{"num_hidden_layers": 15, "hidden_size": 256, "num_attention_heads": 8, "num_key_value_heads": 8, "head_dim": 32, "intermediate_size": 1024, "vocab_size": 1237, "hidden_act": "relu", "norm": "layernorm", "norm_place": "pre", "norm_eps": 1e-06, "positions": "learned", "qk_norm": false, "attn_scale": 0.177, "bias": "all", "tie_word_embeddings": true, "parallel_block": true, "init": "normal", "init_std_qkv": 0.0234, "init_std_o": 0.00427, "init_std_up": 0.0234, "init_std_down": 0.00427, "optimizer": "soap_variant", "learning_rate": 0.00356, "lr_mult_qkv": 0.4, "beta1": 0.95, "beta2": 0.99, "lr_head": 0.0105, "max_grad_norm": 0.5, "warmup_steps": 200, "schedule": "wsd", "decay_fraction": 0.901, "decay_shape": "linear", "final_lr_fraction": 0.02, "batch_tokens": [131072, 262144], "max_seq_len": 128, "doc_mask": true, "z_loss": 1e-05, "train_tokens": 597400000, "max_steps": 3043, "dataset": "wikipedia_en"}
Each number is 128 + 24 x the weight over the matrix's rms, rounded and kept within 0 to 255. Layers, rows and columns count from 0. Numbers have three digits each.

# layer 12 MLP down, 256x1024, rms 0.0854, rows 105-255, columns 192-255
166147132124150122163137121131131146128113123150141126156150143102134104124141139142141108116114145161129085152098122131158119181171135153165124116135135116121114098146143143107138179118177139
101150152113179107119080110105141136116100152136139180109166116126094128118142121184104092147153154191122147102091134128159068154170130137146084139151142151132090156124164111128113148160163145
149137080122129103116122109085141146138150131148117127171118137145110133142167148127137071119100087163122152102121106139108137133140117110117088132168135091154154148128087088089110117102147147
139176156125141188138109112105106121099134113130118176164132079127131155096140111149151105166124139123108088169144139108151128159125153141089112193169104144119125143130141142139141125102130166
158123130129118059158127106146123110154117110128128147161119125115094097130097077116085143125123150078162081069130127155144147192139142099118152132140131155135112140153109138145143147115141174
133129161138102107195116106133161096110135123116094140063124149112125123148139124103137136128074110124113149116116140100142131137145140152136105151140118148138129095130109139115122137118120131
085118109177094145170126104099108126158096085163133129102132113117145143125137111140100133053133120120123141158138152122091140120155142160136106124091115144124145137158169127101140135115163117
117110140138136128204175117132110137122127142110138166149131136140164141114107113148132103137109141120125155129090127119126130141103110164143184141158103125102126092160139149158097111139107131
104103119128117110122128151138106132190145141116115097126113126105155168146121163185127108128111112132099100123138139149144159143134126133142135148118150172139117116108149134111144160115139089
173178078148126096186091129092132098134100138152163100098099127152088069062141165146144184119158103133097141114125130098065136123040134052143066172100164141144134081154135154106119161117146171
103173115100126129128127119076102148091098093145129126126127127144085127115129096149144129124117127123158117106170144097134091125118142145109153143109133175087156145128119112191159173125105132
141138137113123138132134101150112125086125086149143129157097140108179134164180160116131130111130135127129158135128135141124146131138114151137131116127089129111121100123145144130111162131125121
173107099117126158093134189111153141108125092131103115091094163114132132100147115116064155111081138080140103075121117088127089096109159148117101140091113094130113148104132170130141162149130185
172141119118164154083100138166130142119116144156146113145100127131113160082142173138132150140133144151143132148097090155160144127126121144118141098149125111131066136102163098117093111118101111
125104143149140184176132125176135155146135122134100110143074141164145136125140100134105177140128148144150093110189130178103117118078129123100109146122136117111135074144115125130094140134132077
166155103135145095132111148141082099121137150125141119153115105090166102147154135136134142122143121077166106192100101122128167140128116148169056101115129113145130160100097156141109104109143135
133161144136135133108145094136162114072131142126117157147099135115119147135151121105128094086089099123126116141155133120126091134120122147113142155140151108150176123134100128116136100155103133
137167140142115094114106153100141167150160137120115094145114145126173152140159131129159168124150192131102105143129136077104097122140106169106150123169080140143118075139163146093114143139176130
153163112113117127119122157114118133159097125130113097122121144169164148092115136148109152115126139145142155131148155132140131108118112093147136150173092168113163125087113130141147126117149132
107152111125133114118132094144138128133154167176126113129111094146143121161117109111108121148139118101100108147094163145105146120144117120110125144148136145139156105132165142125129118151117048
142142169122126152101136109117099121116135111140122081126104144125108109125150113112189150136152129129087127132168153064130121126104130131116149106138147114126152109110115137113111156119128104
150132116112118154077108134114088123100130136103130100108116121146093132141151104061105109162121128146104157132101135105121132158114110120149139123147118131121118148146106116111123133126147107
121148137105144117099131105137089103114127140131194110110109161152127164113138151155124159143108138108110143166130107118103116131136108121108131140119134082163117140177070118132134086115153094
173085106124112156082089143127138093172167120145106127142113106130109130115124150120126130120097162105102142167131125117148135100141123092123115133136099137151132132111152101127166101136107135
140152166106161107105142165127155125164110136127107130110145138121133145132152131153107154162162127100124156132152124126119128125158160139182127119119121145158078133175135147088131084139138099
120171160149121142125108148126157125158098119115133130100155110165142136157145079148063156121125108166136104114147146123100164139123105103135131153133145147124100138206158120128103130103135095
150103112097136108162101138123150118089106178152124124147120099147200130113134129097076136136090118139126147114132152154147144134120139104122124134144173170157124165085134099136130114137104081
179119098134142126108127097119080123130126114117162167173136129125162116161119149126118101116111131128128124096083164143149112122098110120110089108164169155100123144164149155158145115113131149
129162098128140123097127113126148124149114153150155126145120085132128156124127128105169110140099097148140151106128138108096094115156134103142118140093111159114092147106117138143114086137115125
097131152147109134133133161148148127160120144137145108181117129124116126088121124143096131142142127123123116149114133126152114114126100149101159120152083121116173136112107124152082166141121121
100123123145137055122126153146156127119129142142133115135141105130123098144169098152199111075093086144106158075136126104121118177142119121140113145178135097133166127126152132151146107110136116
109110106097143128119125133100146113115107099104112152120136093133160141148147131141113110153168084182137107142142115144143123109145146139156134106091132139111100115067142135132117147127121201
148126140115100033137114094130144125134128099134131100144137157119135135119167101163054137131122176156143114126194155094111131171166107157172089146094133103140120147145087126114102131120126104
174148102174139141146129137108117157120131129135112132112133150111156114138110158112093095113101139122135082104113149178111116157121112142126114169124096087122098124105116147149170118131153082
152160116096111145119125142099154139144094123127140125117132127126110092086134082108142119105142129087155101155145154135116144164150160154115130128101175151137100121130125100124136152126165132
123170132094102107102128115116091118141130146120129125135167089132173152116132125154164151139154150133170161102123151135152154141125133107102147095123148110116115135176127144142100123104067108
171157086140095153140157145137143080124067131120115139138133126098127136131118139112146152128129170123148108138125123112135138092148121145144094122116194068139110072148129136161111150136127094
107125137139122112057138140148074114185107140139122136129190100129105107153119118140177098097115099103137149119082158142137130143071142152160124155117124129118119143092126116133120157121125082
151108125124080070130111122107093139151121142124165133136144134124108129161162133132162154113125095110111069114121152151128074168138119104132157168150117124130103130171176152140120160153129121
152161126129109144104145160112127166116098154132118128119121139118111174092083155083187161160172105179153111121173101143162129146153129138088089171115125110121109145049123137113126101096118128
138140182154086134111145133099121150134122139106101118141091109145065130067151141131136132146100112095145108154137077109109109130130104159137163125094128109133122094149100154154173181132119126
101095120146159156132100108132136171162147127110113117118115137145194132175190132093120091157178104196130113091198155133110101113172100126121111084115163078110112135162140118130133124133132155
096129118129147115097128134155142114161158104141110059145085134115099112126121111126086155118156134108103110110121111111089100170123112106103171088171120112119163106104129126150112127112148150
132099120136172119143151143148135135086128127162090122128094139140125114141120120160107135117126145113085089112197107118140122131116109141117101100125132135129100114160089142086086131124160157
153104124128124132119117109139138074109099165106151139159141126089137107172145110158111138148131147133158125128137110140100090075133141118127112127100156118130102139141140126139127102129084122
141150145139123086147153143116110141125158115117199134164108128124148163121149113142141182121157124155153132161197136121121124113138118158082127163139124152139098117135110133145146174126110120
089115088106155123119104137134138114103130132106142104118109157125105116125124142107112093137113129148145122112147150139078117076135130116123150115111112118144117095115139134150135104150146129
165177106126170147084139116077126103188175148132124140154107141141141151116119157144105142151119128115107121140145100136135158087155156127155093164101111134130117149132156086150091150141112155
113154112136154158124141131113061118127155118118102178100159077149126141111140132110075149127137157136130174110144139132147117138115139139137145127144097114104156083150119163129116077103125149
147180109111136126112146141111175139131124149107092134133133093116122161128095126110143132139137204141124125136133133156097132141120142125141158122137116125126137115088122147144162151132110131
091150119129112120065130103132124097121131141127155086098177151137142116165120177125123125107131100167133195117146171131158129074128154117127164149153122151133093182086134129072123127149131123
074120183112155118100121167155139164145129141136131106109074099115072134124124091139164099111165162089112159160147108138137129141138143153142136166130151172135105128127125150147124115110152140
138135109116137167110096121119107121141180135105117137122114150119130122109166147116117135152106151093113126137122112136114093130129122136143123173103117113132122131135062082148130142108116185
102088157131124082105106134146122111130117145141173131135126133139134145121113134124135086123173141082106118095084125135153116140096120124116114111145112130114120127101094101104109135109151118
141093140095138134147127120098157089184144119122121141137139109107102150163122124120143110102141145157097162163159158158075139155149125144139108178151131129127156119117145120148155075126168127
085138114142115115134175152140122103133153129133142162126139147122147116127148181148169135113162139165157107124123133136088126150157147126127166168159109137116128104168149120112118122128143096
113068133118141104122125124152108116115139117099157147100163093138125138133104094110100097133111125096124153185117112109109132119150146102126119112144104123120100157134107132104161106130120152
151121126132140143042126143104116181143147119122098122118103067107149140137143152081120101122154117107124106096166132121166117135152082152130104122122115129111158141120113132130102133143148126
131149153116128142126144113123084111145113162096158175143149157117116158152100129097098124116140102104128160143127132121109150114179126106135082146084111143139171147140144120096122168112145164
123100086116127084084091143150118073135159142117132134113145102123134115097127091096138114131142101111133104130105115137161173116127114110121120124121169109141101122147110119102102136111083146
172098135108114157144127094111063137128130108136128129161129121160123147148184161111089109116133142134087195147106120167136145123120141122141102141135164083110129122162091125082121070119154123
138155108120078133103138097120125110158160149130124143089120093127139094126113143137140112153126137140136144136105151133144134141139116116133167096116120152130084170120102156134155079119124132
125174145151131144184141152143081122101126070159132106084107177124139135105154132131083095160128152160129086100124107120132119092126138126111105135111081115129132177106120150121166130149113120
169147138106136137134135133156083139119149107113105145139169116144131111114070149102123165110108123110128168154107141189108115125180161135106150132125106113134117129119120157109140134144127134
137103102140119157155105159095168173168146120153103094106157143162091109154135108046076109104129096101145170107125103155104156137088085139151144113180118093121160161115156113150116105140095146
122113117123141138161149151102111157092168093152117145091087148111137162113178149165114116131114151135115136108107096071127132141098160103102139163182101176109129145134126124157139166144127150
161138109118145154140135128151149153133133109110076125127142115105146098108157144116143114143162123145112078097135118135125153118112122159138104112186165093145134152138091117147129115143134087
110151146134183112071153123117149125115118137120126129137124175090112125132120117165089103152161074133109133200165117156166136131110102122132116102121061141125143149101091107112110123106168111
094114151136160161160150161093145124116084124101139148150114111119157133145160113178124141159176095147140118128124121143136143087132150149129156113125145168151125115120144126126126115127163074
145129150111121158173096149118161102126074097065132160077071162056128147165142113156095118156052122161035151141132000090139124149141101144092149152111185156000103173149141109130106127034171119
139143122099128133082169124119149138162160112103137148134117089130118135103133096111124133101108119146077108114146115142090093123130146125136097176126171118122165140133119122145099142136122107
154113145145139120144115126181128127131104116104118131154154156121162083144085097128087113077120128115158129124123156079131146089098135176111099173120136123123148102146123153135139092137140096
145131108160099076149128156145145115144113113127151136087128116167179171129159144141146125132132157151167115112134100139058121129094140098136132140119171134137118108129159147161120112137118132
123136171116144141163137157111097136129136161107111138149116125139129126114117111119126137114074113143145148108113121152130130152106118125150083157157118161124130128157133140111126119122145142
127131131129082087127096107116111124148109163140139104120131165109135177123138108105089130168124091144120091133111124142126114081133161131144142154124146173121106142135103133107129132094116115
109130142137129079126107105115113138140109109120133127118123133127103145123156121162146112148156135109179137124114133103147124108134106135153120130157093171128132139144145103131140173124108190
099120121178137147140170138178192119159089120134106146122128121093122072177110106126169115116117102166130155133132099130107148159148159109159140153128155167113184132119079134142129142112142073
130124134124124096162145116089158137153115127117161136107111141133085115106138133093150087157114139122120116156161138129113113099116111109116095136116144147106119117134173112149115163114097102
089105146115102126109113136128115133114098099146151142134161110117127157133087122129101134106125134130131162142139122145123107149150136134096108098123148146149091109158161121116115093119130090
140083115153095155112157071137138105102108103103133125164122118138148124119119127102141120128135166143120113118127158119144107135101125183134169110117130085120130141104093107152115102137152153
136158146123160095174125112136089135121137094121114178148123140120140098125126146144143121120115172127143171092115140149147173128130152141140087141138129108152109073139089119151127139137106154
113094129110124136114109124161135144139102129132146120114100087163119115105133106097105122123101140123113128149153135141150123146122133134118100130158161148103145119148121114139149174124120103
117158132143104124144111140125147158132123114113151130097104137145124101092127144119174101097132131127103141121106160151091122083146123131127184120173129115120102114116151130176142116105155122
091115097165138151115107135114105145151129167110096167094158139128162145113101103150142147132138134172150118153125132126158126097151115138123113099108141090112133106109148121091123105109118169
116155132136154136105123095115113115110136120117167097113125102107165106150184119110146116180125128153143138106125139099146151158131142156117147094061143137112091141112100131121123102131117141
135141107101137071150158120141121096102139103127134152087106080146141187133127168089140095170175122113129178128161142147115136097140115161142129195133139178124120109131077128165170153143099119
085100095084149134116115130143102138109098137118136152119109104134155117145157093155093145131096146156110143127122170093140150123103145111124112134112117119111135146147156134084159188148145142
108096203128133100135117104123118090115108126140124159112139138094156150118078138097147072161117130115132125110139139113104164133116130134155110092113133104131114144130105121100137179112118135
126118087099130186172128113127132097118133131129094092159119141117163093154136151123182181093143142156120152114117121151122114093139102098139101133114115146130132130088110156133133110115150125
134137119112118099129130103121074128136113097134148111123137132118113131144089109120158110086151145138142178112160121123094139162120119115130158105159139142116095148123162128166105139106139140
079096101131113117154138097130111110134167136150122118150123137132097137147107093129163107119118161120147096119120107153071143105151164135131132111119145143122112125103135145120112101133093158
114114108141112085127105127139117101133148118155128131105126147152106107156071147141148126114142154090100159155158091124138127134153123144149170123081104111125121139088129146083118123110118173
132164142096102133121122129120135147099145124129107126111152119120156141110165158178139112141151104125103092139168165130153118129111130160124148115161163120110113137138157123118115142129115069
108131128148123187119148154139117177077162130087095143142142135126153124076119143165109116125172137092097115133129138143141120154121138131081121128112089151119166121120132152153098134155097132
125117105130151113121147102129124100127127101129104144130142116128079160118158118171117112079134094130106128182101149093139118085131130108124137105138112155130126088062135133126139133129077126
181112119093098130139130126152118121161123147068124145122146141114177131119136121077130109147144118091101133118125154127106104109148129134094158131117116124101081137110157155115138110117102107
089137134138096123129102133134136141132188111133119149120120176160149120166124164119134127113178116165128134153157124075160122137116089140099133098149119148114105113127153125149111099122148146
096126118095174143133101111067118097114127142129137133132133100175126148165148148098134121092137084141142108121146124121152112082149119149121137111131124132123128128119113110150159141133091151
131154139120172151107099149108099132114104101130130133103110171148126146167121116149130155124122164094166109156119129107116140142131096136146127152132078146114111105152158124089134167108213114
120111138131120136166124111142115106147148145144126126134107162117106147139115127116085151154099128125115133127133129127152102109122132123150135156137091164093142117157157114163182126129108184
132121081151144165144145125112191163101151080108105141125162153089105160169136158149104080143114116112121120121136124138083071105138133143126152145159151095125115100129105143139145105098147146
116146139125121125128087176113098111150165109120096108113145104116084156123123164110136137143139152108155144133102141140142147108134125117124111132183137079112150102181157133152119123116110092
101143127145112091101120140178116125138123166118138118120142117114107115115120093121101145097136151117115097129118116147139147136150142112098125128186142129135154153130101143118141140117144130
149164163148141143175142125135126124120141121131155144145096093130101121151137147122133110154139121127152117143136165161135152128154152113145166136166132171110151144152141138127172111118111101
101161149122121097150098163089124109092097103151130168143119132156152113123142109155140138123097117123129196077083104120100160116150125132135130151135163088122164101150141155148151170110161151
157144080135149161133078092127116145096067094164097126143132118130139131082145167161149138154141148123115134133118124079126127119112138174103135160120091121130158168148095143131115154111140110
159130089088128132116145152115181126117127161116144094117121105113121114130118150108161103126115138121109131128127176115090165123112113131139130122123118126129124125119111116140133159098164072
141124101080126174140116104156110142096103114121129101128158105094081117110131117118170120179147092158150144114132130111113102129102134117122161079120108104149107131140120105110130120148150142
149127102154093136123116122136178126159127169130201156128093156121179106106145117151117131149138164127188118134104104138092113078195115111128099122128154114135135154178118108194136156128136150
116144100073147096162120082145115138143112147114141116135139122110114156116120136128153102111099169163114114110149138117132140076121121151109089113126160073115110141089118133144138151111141145
113127130102104143157130131144153114092099126133101084125118109129137177139145143080146139091130184140113136175105118131146101079081117113135144153140123123103115124156088110155160111136113134
118176117093170156174112136124161137148120131137111120140129115148142098107149149128134099153153136113111121125162159140095106142125062149125122129150146147142148145137129134129103190138136158
138127092149068123134128130174113137149142083119128099097128165100138115144096158142146141138117161136098136133084130112079103145116167126118126118143116140165122112140102159142138105144115127
154145173077165139119139123137119104131126095089104146100101103115162143128122118142157101169194123146153165134142166163142117107138109146100080128091155127116162148130167126104123123133107118
139134118152149114109137105147125144107107109139119154150102095142127171119145089100135143097149170154107155145102129116150151106154103130141116133109140129125156146080131122155151130141153074
100144131118120147137121108076123146121149123123133133083113122103137102108163114152073117124170190117132097077117135092157130145142094148125110134097198130130101125146083098162125125138139146
116183125108088118148125093130079135098076146116157115130112147132099102150140143147156111121138165135130114111153152069125124116125116152138124087099133133123104183121103156100165103129138196
140158146142173149097110141122148144131141117115182155139137115099117133171125109144093122135116116140106109124111141143139108130125112112121129131180096146137138129150145152115103147099131142
115177120098105140118156127127111117103100139110139124151167142122080108134113101151110112128139153129155126141095151104148164145137110081127168126124109125111139088090134142107127114088102139
095080117153109135131144104144115129122161141158107127110142197136158110103131129101137084091122101148121167120073125135156152110087149133131117152173146152127136142090092090126119118120171115
113086139098122096097120147142181109092127130125118130114160154123195091144099105143121128145142165110151101134164115150127157122134153123111126119118135123143153144104079097128152155112062177
104136101078141110165117113172132115100097149119099157154167083105093115130098115136148089112105138142143117125131142121119104141152117141143092096114113105149135160137099084095136138114115132
110099150088091080130118119116151155120102148123116103137096127147156098164132090130088065138141116061103131107164137143136137109126127138134126120168116174147133122131174139107113141122111118
061113079123107114129141133119145128105130144134101183138100133129143083100109124149144149118118094155139108125133119120137131127131131115128087168126131151152116118149135141138099131133150130
118112132146126163123138110122149091136119078148130113099106117150152103155169158135142080178145139142122131144117150109133102143107142145100121124122070135162121157141133143117127125116068178
171164152146132114159109096104134111148145150117155146148129113131131165152094116148150131146110111117120145135135101105110088122138127140120146092129129128141104121117097112081117157133144064
119096155140148125135108156134188097145134136127106128139128155102143109153122137162162113173060151143155126151175136163161126119120136131150130150138133119118094088104129161123101118132127122
138124152149134110128111109117115133143129108111121130107139119133156118075116106113162135141125167102125124145168136124153177136155144097116124155164141132134121104117094153123145128118137131
114112131151111112124139124135093116136166127130103139144124115148064151101138133187110091121162125122110157123137124146077127112130115107109134154162120114108139139104135114099155098106145123
161127158128147076091136122148137132114133117128151120114126153124118115162140133079135178143099097118156149096142125180109113126107143133134113095148135162141103124152106156130111107123111124
157141088120088144108109149174182170132161140109161121162135152147125117108152122143119145111130134151162133116106134139149137132119129146142096154143110092145091133137115156174100147138122182
092143116125131170115123112100087112108148109140077083157112109101185089107148142135160140128119139091149150128128128150092149159106135131157118148144127151126119122117141136139098165145125077
123101155100115108096126121115159118107141162103120136128141123122088127084152138166117108126147133089160133097137124075162165129142120157096179081153147113119152125167142121153148089104142116
136119142116135157133118164090157144118137133117122090114109144132074090059126114115139137105147123103129155146126129097127152159175116135119136089149129135111109134098077123077117116118132148
106093117147120175119140128127132156034100141125134127105117114114152087157119123103127134082155158132147161122149103086128125104107136126136111149122107130136129118164114119159139141121134092
100113157152111163133112143151138105126100117138156138096121094127103123111135173152120162104135102071119163166138112084125115175182155153130136126121120167125104103147171131116154096156152110
159133160156124099172112105146109100136149136137132118139172127130126138113126125142095144121127178115142137160121120129165127106115093125148125101110136133114053155131181109132128146127135136
131139102170121120146124123103114144130159119158188121125136124146116110081140135097175109161158130148128135114159130107144106114132120145133132137105077105109158122145131104156168132147159134
176108110115138165110126107171148147119146141117091111136133140130129113112142128139088120144163088131142085123123120161110138083116166132072120087188151134114113137081144127118104138124116139
118163142069112149140131139064155096097137178106147140118122098118127109139080144106121104150127135123117105104121141104140139129139114137100120132101101142109122140184121153175103123130086132
146159133138127113124139133119108138180109146117148127122143136094152122119111119151161134125087133137134143161110155139098091163104104117108166168146148168136144143133119160118159153157159100
097136085110128091123131116101085172130122101122141168131132144134181143096138111144132100108095085127126133126090128133140117092109129124131111095069102128136110138129116125105128121149119101
100102130111138174078103104117139117128107124086095111155160103123134132084130099054094104117096090147136115140109118123155135097138126144101151087121118128123160080087179120140106125115138115
145146126110127156142136154122133112142136135127118135141137101131126132116102105081127167133071137133112099166151175097110108134148076122142131163114151137116137115133096118125108122084125139
148145115097145148166164156128140125137166093113159128124210133109121111150140166155150139095135136112095171103158121164153095135160124126220089108141126120150100131131140121102133130107147120
132143136162125143094105144135137139106118089135131121089091098111151181140133134129112099167121119121101108143177160145115116109184109144112086085156113100095124127159126132097148144103106103
136105134129161136135161117128142148098142102157101145112140148139139131106083133124108104191136143165115085100135093123127151126164126100064101133130114113127156120137156133151124125141178097
158155132073118132102119131129150115123112147140125149128128174140139131143164108100096112092095120137123119156105089108123141118139111110125116142139124119140141156141181143136103134124193141
116159129124133133132116158097162154135154134121123118088136153133094129094137142141138125135141159134123160157135169132124116130096126135117133102108155089151159071140130128129145167156119094
129120165105163098123106109106125147166122144181093116100139137170156094126069154125086133144168139144117152140157119138147114111084133121126126110151078189137175153102143141133089143132177156
145164134157111168094073144120131166137173116131129109131172138132117131112135125150115172143126160110147131120101137148132127169145139119141113115112152137133117123116098152181159169139108108